config.yaml
d_model: 256
head_dim: 64
activation: "gelu"
norm: "layernorm"
rope_fraction: 0.5
attn_scale: 0.125
init: "uniform"
init_std_qkv: 0.0352
init_std_up: 0.0352
lr_head: 0.00612
grad_clip: 1.0
warmup_steps: 200
schedule: "wsd"
doc_mask: false
steps: 2799
Each number is 500 + 25 x the weight over its row's rms, rounded and kept within 0 to 999. Layers, rows and columns count from 0. Numbers have three digits each. The size before them is the row's rms in percent of the matrix's.

# up: layer 5 MLP up, 1024x256, rms 0.27, rows 787-811, columns 128-255
# down: layer 5 MLP down (transposed), 1024x256, rms 0.202, rows 787-810, columns 128-255
up787 103:535472476491479494515506502509526493502460467507501516431526474565465474501500518533494543459508480500561499514526473493509462497520534532490525487512463459489509526492483486508504487521498528527497496475553511473467478519476451499512498545508519506482504522475513512481531546489501512484510466490525476520503522519507536516491525506510521471517531471558518495453481526471489518467524
down787 104:480507497522482474513472516535531480479468478508468489464502521474486513504464516510517472497486483513540512514531467550502517477517530462541491499515496491528539485476457492474506482505534488518497517458513511522508511504531486491474515558497531466494458552475484489516517505490531483481493481579519473538496487467525508517492450492516545501515492529480503449504488547467464510517495
up788 099:522502540521496467494514474516489490475468524527514478457506497489534522479498485507514488503497498494531486479537511502526503484471507519512502490483530486478501450517471508465502482511483516500502533522529507511547537447512495513550473528483474531498496464513564533506529492506496500466516496472444539526461518436491511480539482434520527490482446468511527529509534515471512516520467
down788 097:502506540527519512466504518471515517481457478493480463498527494513465513499506524513495503458488489475532431471535534473497478467528540503490445489444499516507513483503514497523499503490484501487529509501552540538496480480508469492503521517470503449527508527464474484512513491516513448513545493519501506526512489452503529516529493504572491500536501505506485502490491506479468514497506
up789 107:478480506469520470512547506479485497524545481473476487471501499501512509552496492472502505503518487506500482533495502550463503504525498481544496516500520491490500491512505515527524507522493522502515487516470522495553521498452506470499475474490434537481513485514522464492537506496518461513512520513494544524535499478481512458474519488521508518495505513519542502479478522498459501519489
down789 099:481461520515485502498457493497492487498486487452487537531497493493499495465565508518531454519497536474467499547495539499526529492474525527488504486540503508574503494491522529475532470507488474510500536469525508531471502515486483478489483501489530483452499492522544487464498472517492501524514540464513472520523491499541500491522492545498523527461508481447465516563504517456505507468488
up790 099:477495501468504538520477507499461453511481526516548526515457494517533483489493476512498452500464457474540473499512462516501480492494532525483525525475498455488523502520500562491484522496493494481524534506523478486466494494488497475508518502463495505498469522473528554531498494533533485509457506546480491520497563508455511479467495502466546499488485577522535453500511463503519500462473
down790 093:526546522475524490496516484487520479485471496536438472505492511518488489508515491496492500465500457500444540487517535514486518501532478525487456459509543513526485482517556453490482507516504439490457526477506482480529489508494508497495479542511542545500489493535540464468484519534474509512460541536502499518523462478528530482465495474513481512538544488508492523499538490556512495482475
up791 107:520473487489481473475504476482491509494485480486482522473491554491494498525512523511474472499478488507485476475519504504485495483530486461550483487441499489479499531497494528504495469501530504483488500502493527515507514507485486519503505534468505523521551522511501486532459515514491523532461516501588504502508520501544508501504510466527535510532527488493492526518489482533488508514492
down791 103:512514493492518525554469534502519485477470553502507492513553482505473491492522493501492491522503525500467521477490487498531533482457480518504545550524512517531497480533527520545488474522540482498511515507501525474543520517463473472475509480477501479507459525494506507509539464499512497519489545507477484471516481475487459487512512498496514534506495469491510490485468441550487483481508
up792 101:479484486490508478538485503454520469490512462548478514503502507498514491538432522476468477514488509491516525497522457503497510498536433497508508557476502480466502533503515499521538496491506526505495460573459523530491513531540470500504519479506513505483469528487543510485525464499498472501502485474512506498498537501493476516501492507518518477522496493461472472538484481512483508494519
down792 087:522495458470470504458473470537505492490479458470524438475477532493516497467519486507515520533510439509504487503460515499490533519510526454492492483484473523473465510531479502496482503503467520510501520474547479513484474513496472512529444513484499532507495485553519470491519539465490496490510470496547509468512494512493521544498493501505512498511506525505516536466455477542528505535497
up793 103:534516462508509528489468495503441463508539494495499516493481491470452494525513525464487508507519477509524475495524557481548488450476550480489474543511492477436518486472445474453519478524500448499500505517517489506486496490528496493469521494497460533506491500497504490486496490489566472542428500520484521473475468487496520526510467480563496495514511514511506539491523542506534499502482
down793 104:470500491517515480441523492457512503494528485502497461512525473497499505494492490517505511462511502542510499468485469491478526495528531494498495478449506517466474518499468535507504495517530515530502449488489483532504523482467511518529507483512501457519484498516513499504517482542457515470528500508499487464534517494535450489518481467491536517490501457501463526536463429467523512497525
up794 103:517473497473497533462524457473467479537444467525475462511493503517494438509507509527514541478507503497503505433519529465487521512505496474504475503501468489482494502500489532492501525484517534493503492490512562442513527517485494497459512525551496548497534514489493541499490510490557490511475471489487480529504513491476513489510481516553533514496518488524536511504488470491524518491501
down794 104:497491502467509441490478497501555475451502505482507511474520512517498480516478485488483495488509509478502518501495520483483543517463515563505504430465519484497483494487497513508501481486495441488476481513442538545511482512512522505509517454508513520464489524501509491489511502481513504510516483498550507485521519533495492469526504521497477508493508517523497452483521478486549499521514
up795 099:486522502509491544516480506501529526451523471531503538532511537537482506463444510510485512536499502522542479463487520492471514490479507493499478508524512484523508496485495539508512509496533512458505464470514551511497464453473549487469442497488466505538514502532513485495510556539475510509507496510502507482518503478491511466518522527502502478456524469530506496480479511508496504533551
down795 097:513511476521517489535521449502513495511464499504503475463516509456531461486542522538531473529505509521494521488508496454510543513485545523516476496479503507505559504529501471563502502516514494491491478505512509564510536515488501507474479487517435493520496503509471505474477483517515488495479507476519543485486536502502496474528530507488465511516497501464508502501509468522501485520538
up796 096:535546493492479469490515484506518497511532453526492550499493444529529505496516506504552472486488495504490481498460493493525531455527516472522470516429498480497488492537498517524494500495518500484473490492521506502458482482488464516505489467487513509470497500465508522506516472518495521482517519506495513497488533535525531498505504476454461481498548530502474471516484466503577501474533
down796 100:505481529510489452505480485535481490447512502513467499497514505519473517541458498562520509510450551482514533488500538516493466491499520458466514484465487520496502425492475540471493483531470494504456475484521488504455499498485482509497489506518502495463527487507526491533473527486453476518528518524525498545561479449490550522502481510496492541524514461477482545512475478552481507501483
up797 099:539497518507568507502477482521489474483509492491496508497479516537515490505463510521506516485510529484534526494456462510503524527537492510500474518477492448487487523466501486533466546508513473507486509526470480509518506513521485486484472515494489540495513455466539485506500523441529520508518512517473412507477500471496519489501507508493491487524512507546471508465454474504478533492524
down797 105:524503465495488470519467491497467568493485472503519486459517484527507492510467451497505532460554493522548505493492494519492477479513494507491472485490497513498531503525493506526484540478519520522478514481490491465487478449457466524563437489506489518473476490528512511500460509482513490478514506475508562478473454531473548493484497499519493525501513457533553453501534504510543536473508
up798 107:496474503507504506467515491513471448512488525474499439517458502544473501487506508516472482474536480514552500520430500509545509466501499565492508513450502493461501476515481496513504512512505503479491442516517494498482493509514492492493499507491513486519502488500514499496447494521522503562489509496483489440498525459513506482578505502495539523481517518496526478520560497507499493496505
down798 100:526480511498512529490510487486486494500483565502496481501478500492472492523499482483504492497518456506480452481534495457496568510507533512511502520494531501480487501484523486493567465517498498494502529507448508496518507483519506531461490511482472484485510498474457513533485485530483487531533500498455491529515530501476508496510522520471515533482492519580553493524479483501499500510486
up799 096:526508497496521479466474479483442517503498515489518485462530492458481462521537510478489481488486483483505471426481512483486467522508493508504500540491471490543519499494462489538464445516501518538446429526514539525490480457528469517515486511508513502508484490526498477466483526518489486517472517485540491497477506476475493498486486542463463501483542492489456485482527466523508493488446
down799 099:466517459493532510540465477532493509508508539527493493506519475463509492460532488490470526431488502502501500557503457473489497512468506481528518503488502508487506460511501554509513554452494501487522488485481460462518494492516487510517493561501473495475499491472526458540515506522492505516511553473504427470528472466484500439515491472500526486474456500490536516529490472497475457502485
up800 103:534512491528508503460488518487482465467478469492466500519479501474509483534456489527500499500495497506517535466478509481497528534520494444516498514494517499498481548512520487521524513525466518523488478496556492505518506491487524518518463501513492514508455444449551515483463496466487544458495549499510489481518525529514511524474490520503534508476487514524462503514534479516500435523531
down800 099:496508536507535509512532505520479501539512513461502515552512502482523481504537534454480508505530521496477531531475491499478478475463497521480488463469476519521516449502482462455469482546524507465559517512505499496514495511543506482489495489488506475499487548452510503492481479511490471502487452469500525538487517504518512512517479490474492456490501506517513521453448506481492515484519
up801 101:463513503502529514494504516523508456470485505457485555517485463475542480484549479502449516480485525486513463526478570518526501536507467470480486488522502509451532517510469554520433489516495509515496515512507505468504511493481496494484499520482480524565498504520535442484497542497509498493496556553539441505497498475489580472470530530508528499492510476510477480498508485495488483495509
down801 106:554496487503529541434488506527488498554516471541509483470448484521483558541521474520531468492485475469506475469519502488488492516502435509499496524485496506492502483455504511495484532473505520494525528498461511535515525512478523538519521514501455522511477492468502491568536507503515538517486509507503534498501453474511501521496538487503506480512518545486511500511483537504477485493522
up802 094:482502502484505492457501505509471486498502516480490518492514530498513520497488492533484518496501488477463518468529469499480485524502498507530495552491471518506537490528483445497496523530493568521444528514510540521531505472501543473493495459455537532513490479474533490499464453475510509483499506487519478510489552515496519556520452494450496506502460510419519496522544507461505482501471
down802 097:534473467489534479519505492492492487486504496470507501474498493506502449483468507501522492500522529554519532482512516479512500525528514456497523476520509492515485496518505479483520486486474501498496482483516501477476526507545498491477480508429504505538486516509454521493506516473510481521490510502502483462507499478541528499475507520544461520463449508490524528484517526514513502487512
up803 096:497542547516467457511459516516517522511503487462473501473523502465483452485515524474467501487487484530519484510497492498521549524515477505522497492456434533512487495502511518459526471515505488550459484493482511497516508478478471478533476461477483511477468527511531506536491466521518483487518487544533508452489522520499511496485466533505489472528518473515484532471494512523499523499473
down803 099:534478485445507569505516485503498510489505520516511529512493501469495529513518509513484504538524507459473504482455493480513464531493549504465502568526507507472509446494454504522542536517515499503515488483484499485551501535501531484473523505511500477457547462509469497493507487487481498521496503471487521522457470518542493507533501513504505500510537467503485491457483485485517498460515
up804 099:491512466538534521523542515506497563566508529515483518480489603515534480472474516488506502514530478507498477523500493539530508511528489501483476466490534485453480487499513458515470497508476518493493456525510497509506479556477503458502514500476492482494508505514465500476460513513473505525505496516480466524483517476475489520485501524515467480476490518441539497511509463491506507499509
down804 098:506502490526534500493460503501506527537504523564491486499490481486499478487480544479513543524473487518498491490521536496498527542465554497518475503467479487435568512508535428513515465507513522568486529487435480478491507494538500504505486477515505462516500484476516516500480491524539513486460479496480531484455484518532427498461500506490500505538487486472505460533474490474497492498509
up805 091:472502456491474496525467479508489479546504475504490500514524493487514522532549492475476525488463460505486489477470500514484516496508513516521519462487541531454488504531461506498477462490497508498500528522543489530494482512497460528514515526465467497522515475476528561499466490528500511444577498461460512456519454503514521520485487477472523545523526479459527503525518546535507507465496
down805 102:501458513457523532478512480502473513519496481507492507496540507488470482542475460526488489448506500476449519493505512502512468535486492513508485502513493426476476502475491477497512500519511501511452510526508491525480502494514482514461500486481491503521499508497475536484511527516479479531497454517499506487498493482477535518461529526511531484463529512479526488527514491530475472516546
up806 096:483537451505494519487509484474493484505502535515469465483510519490442511495489476515473498502526496510507498455526532541497517530520509460516503480481512479547526490488446553487473458519490545497496526453521432480484529491472473482503498563478496495517496477474479495483460499487466505500507499472532535481500441511527451479482513528496527486530510511468482535480498528545440468510479
down806 094:521496473486521507460514507501473513478502491520487460490501486507512507509478485487500510510498523514549514463497437473529507516483482530499478489453508519488529463519529509508490451499509457469528472508539466547452441529510545500517476514505472513463497487528490513445536449489522512489476538496472476529538539513476481558568456492491489503507522495519516495494493511467518524483518
up807 089:499542477514470523524495468505500479500508507477511504498481484543537489487483498477513516497472495504509511500544518515498488514470462477472506461467539468508544517548486463496477497518491505485459526458467433458487501510473547549532503534529492508498502459475510483523499467526501453522522445470541522503449500544533520567502505509548492504462538511464552484471529514483510523514514
down807 089:471502506481530490536515490522518506505497511530501513523495478465406518489493466517511492521441550523500501493504543475467479499492513514480527539487457512495510536512532492477506522437488475489519510523503538502502479508512499453497505450494496522577480503493478492501512530484502561536486558515506519486529471521485501485519517519512514491491526465485528452514496492489505473485470
up808 111:511496525503498472485426499503486500476456557483485506498499494471535442513481472493518520518463494513514517522471502537498540545491500502525513465486508508449515518527516510541488519519485525478466462462511548479517498491507516459501448483512505520539472492497500495520519513503517493527501464570480499519498482527483523487519463518523520512514456493492476527517518524488507457515502
down808 095:462473486485499549514511461460489501503506435473486498465495479546529525476472506505469470480530528515466513504505537480538497505553461483487449507493527491518497502510530447492476490495509504528506506459501481528470504474498518456505485541520485472447490473499545479453431494493484552517534498471487488502462514461520532516496531492536470478513494485509506474534504471489464502506500
up809 101:542497511464512501486502459509539499502486546503496531523472508497513524480500494522520555480539508498527479509454474512509470501470493490491539462473505465475470458473528493454509498479513519474534526507513481488519516473490493466508508473508527522473548510534515487493498438515490504524522518474423521520479494497521498494523495554531545479505497533524506525483509479524503462468445
down809 095:508469472484501495469498500474502503510516503484520486515528505485491501482537496491549523484471488548514476443490489539508527486492538486479540530514521452499510516482522547478526507487535526432471512484505514514514509531510513526516512549475531464541532487468529523490506529488479472471481499526467486462478483493529543446510481500536505512476446473520487484497500507488453533516511
up810 101:514479514493507492417512541513487483524507485486511481559507496483488526469507504466504508520539518515534442524534502507465504539505482462482467459498513492526497508502467516459554506458496512472508520480499514506534457532502466514490496520528470528486476473513502518523451533502500478497500485482513514458483487467507496493480491473502524498494517503481479492506474523486465522482523
down810 095:511507524492509500482470503517525513483522505476482509546487532488506479484482464538482484471490492500454530473468529495509488498478531491527534487531482523493499518509519506533478490481518517535489521474444527512484504506505508492489470433515527491483460504499486536491496490495518519442483521454525490526515509519512559519465522519499490480546473498502513522519497505522504503537496
up811 105:511513483525512466525527533506504532507533507512541526441487572491473508501510515512507480526538524528510493506551524529491473488534525496484502496508500497499464461490519512501468492471542478466514516501480496537521529485508520526525516499534544518477522484538489527477497468496507498475496513482563515446546525470491509437514509549500534501514530495526528486488539493492500503505491